python train.py --num_hidden_layers=12 --hidden_size=128 --num_attention_heads=2 --num_key_value_heads=2 --head_dim=32 --intermediate_size=320 --vocab_size=4096 --hidden_act="swiglu" --norm="rmsnorm" --norm_place="pre" --norm_eps=1e-06 --positions="rope" --rope_theta=10000.0 --rope_fraction=1.0 --qk_norm=false --attn_scale=0.177 --bias="none" --tie_word_embeddings=false --parallel_block=false --init="normal" --init_std_qkv=0.0405 --init_std_o=0.0117 --init_std_up=0.0405 --init_std_down=0.00522 --init_out_by_depth=true --optimizer="muon_variant" --learning_rate=0.00765 --beta1=0.93 --weight_decay=0.047 --lr_head=0.00839 --max_grad_norm=0.5 --warmup_steps=200 --schedule="wsd" --decay_fraction=0.626 --decay_shape="linear" --final_lr_fraction=0.05 --batch_tokens=32768 --max_seq_len=128 --doc_mask=true --train_tokens=131100000 --max_steps=4001 --dataset="wikipedia_en"
Each number is 500 + 25 x the weight over its row's rms, rounded and kept within 0 to 999. Layers, rows and columns count from 0. Numbers have three digits each. The size before them is the row's rms in percent of the matrix's.

# layer 9 MLP gate, 320x128, rms 0.106, rows 0-21, columns 0-127
093:487517511471522483530500478475470509499520525467510460501474510516505499497485481494469520536546483545485510522546529493465522496460483478500535486505483488471498524505474553460542510502488487481540495477464514478476535474543516491470477443487508491472506499511493496448493474497492533540481530476475490578497512528500465478475483518478494495466508515501465501537506476503513485449541
098:495458474495482480498477548532461473503519489523467507467496568536523478517535501477458491500472440501487501492458514509460477508490506499528528477495496491489472519513504471511527516479563494493579507490516472541541497502491469522494537497516483464518534478524474476534521484484497533543459482521548490511495514488496500529498499514524493501456498504485498511502489490517476508459532
091:541499537538478507548524493532505502546475492487485543543494490499554519482539483499493487486484487482529476506501551516511500471504490485479493530447454530448482461530525522541513502498506490466513493500468500476504474493521530505540492536477488465470505512502497469522499491500488494546514481501490455532465485513570509495452503492522474498471498479493471475492470497468458522512497
108:472487491470483504487527518494483509543491482460493480520509510502496492493504516532471497530500515534546513538476501530463481513460512473492503510489509488502490549517504472501512550491498421474524503496451494505486454556553494517546542520446516479515462503487500495521472501508516487500503455473517501510521550475496516520510512512444507535528469478524524473474534502473496525475496
095:471479519463535539509518484522509523512493505500469551486509474483466504454496503527482492515455547497489502533490501479491490479497554499546509484553467534484482520517502495507488512446492547575507513508513480480504501515517562492507499504475518486485447484517513468497509489495529472527454486505481515508470480496495503517524474481462532475458505481470519510528497536559512489515483
107:523539486499503457488484504508534487495523496494507506480542476470468513501528488489517457538508532482547487499484525503475492517439542480516491501492474529475487509523500482464510539502516485493488505495440517487502521493490573478439506524497503465476476517483491529482463491497441531472498540500509498491501514511461519497533534516491535453491505473507512494544475521524510490449542
109:489518528517527508523486503453500535502524544492493503515535504534492525474477506528498498505522493495463479507495506520490497490454518551517507458488489498509478460423491494517513498532499542567458522458500513488509505477462476512484479543496500516522470497489513510505486480487478482489489478453541494524503536456476502504528519515439477510508433504463463493475500483521487521529525
110:490522517468461526499462507496532486505491528470490481534465498489457511483492484492482530480497491514519528529515451477494498516432473530542501478530528488480492492536505472508471509505522467498464475503529509478506541492532541490549536482477525443481480511483510482521474528544500543499531493481514493461473516482469472482497467505496470514524465479494469559497499536496523497494544
104:487502525513504430496532473477498498486514518470513485486512484484510506499493513502475520538460524502521525518460524491462526517485556487507486535543462528502487538456524472501524513466496542495549506480518520482516492531490510474476478546481522507532507531484491465486484464559507483531520516522481522518490521475523520499545531495480485473513448483462511501526491489504559501543514
105:480523480521495510547487498488446525474514505498524500515454468475466503477507549527516534488494511484517466514510520502495462445503490493543501436480505469488460506482534493473512513470505522467494450501543495505490470466486488498498476539452509506496478503544506546482482525477490507490503487542492535496489466461487508532474540493477502531527508482543494522509473538454476515475490
085:497470492531530507467485459530525466533510481522496492511520485473489496502508513533530486526475499513525483463493496472538494497519489486519495484499498520479453544459476520541494526538476467512492462482440510500530501528473484505481545444498507487505521487484497521452492533515521460525498552505491512490545454529496549478496473524506543523483500533494463518517542509483463475502476
102:499495515487479507511499436545488516495528499505493444473525505505537547482466478463490478519489474526522519450491505461465481499533529509493476485463548523528479524522515535457524516469479438496530476461480521512529489514489474508504481500526484501475483496558504502481475498493487506519482479568531484444502504504504469513488470477441490497500468491495511519508518489507503490474485
107:500482505505506517516485470453524515489476521532515491495514499504542479460540514499535508475537499511476517535479492479546497479477517550498474494482542473490502504484509498475501486468518490499521496511498532482430495489498533484542484501503477512499523505501487488476544520477515446521471475521520519544521522437464500574490474517504507481491469475454499486504514536505543549516466
109:519457454511498475511531476468526480521498497507525537493496563457522544488514535494452518473509494527475513497504473534492569506481539489511512504487525503517491489453515474501505481462486434532489563484544490466477511527507511495494523541468484460519483494479469506500488506515515496474490520461485478515493493509544510493501475487478515489520515451543500509498474511455514494484513
100:559495473514535503522499499480511490539497539489525492491501526482509500500532550477547504531480484530523485501488462527521447490512459543517480484491541477515492518523494438496510531496505485472524474492513461485517479504512492490511502480473502498515499491522512529531434432514507539500495489470478532542505500490539499474543510540494469510508447511522550495515493509466488489520482
096:507472480472501468523515544520481494504488478475519520483502506525480520473548495482499514532522441516490495474506540480533488484519469526470515507541475556486455537491531464519515519488515525501471518501506511510501504436507446496498483518476525472562520528506491502495508522553547547491537471487516472507479498488509525524524512508501471511515479531465518480498510467519489488515558
100:530470524532463448464536473503466487479488469509467507506487492453498512488537521501507490521476504498473541479506490520516523497505481469499496507496453549507494514471496511453500490530490517476504524481420477513454494503472506478465492536479488480486500529505444480497502534501494465479484485541510496488543468457497476475455529493465513486485542471498470456525531508518513514491490
111:511486477525534495538533467555484556457491532512497512520520488494513481479492465505510460487521538542507520493472490514536514479516494500523517474525514469507471510458503463519483530468481505493493480520513536528504524526478515516516449498494512521479504499505435463528478489486499456496504462514509464470490542486494460480492490554508496518512521455525532496468487508541527540463501
092:500472508514523530508485521556519476480541508494485485506459497518449517483517495536462507524512503462506525474529517533527493544497469550467515539500506492479486498480471477505506495373519494505480498484495517471479473473493553526506505488527464467491526482492482527539490480505489486491529514487496511516532491487490473501494525517488489461480458506485478501523524476479500507497536
093:553485511485522437511487530519506507502468514517519475511483485522483488499556473495462490512494480510532507509529502501518525484529473545519468496488500426501477527476497506480494504472526518450524496488489475552502547486455530490518527494514500511509513498482532522496492478494476505473513521479506476501463509474442463508491522528482533491510499447439459497544475500492502463469487
094:522531550513490487504489446527474467471490483526483482490532555507507487497535454488520484477484497491491522502477509504515518533495510505506486547465525498550528479511477550513548525517517479524461512516490501495501524519484490471518500494486541493534464550434494460483483479544527488510460497500449505506503478514477506465516456481509497509503515506456473517537502515515514553481491
103:477466490540528485522515477472521516470495523489545488558503541523515476507503501522491478531499501487476516501479512469471513497483493473503480481455547519528447525472513415524478458510477502465539525471494525503449506482512477524477503511494519497466503563489496503512516495527510469487515518484492535543471532513464495492471516506465505467523507482472493486532526511460488486481500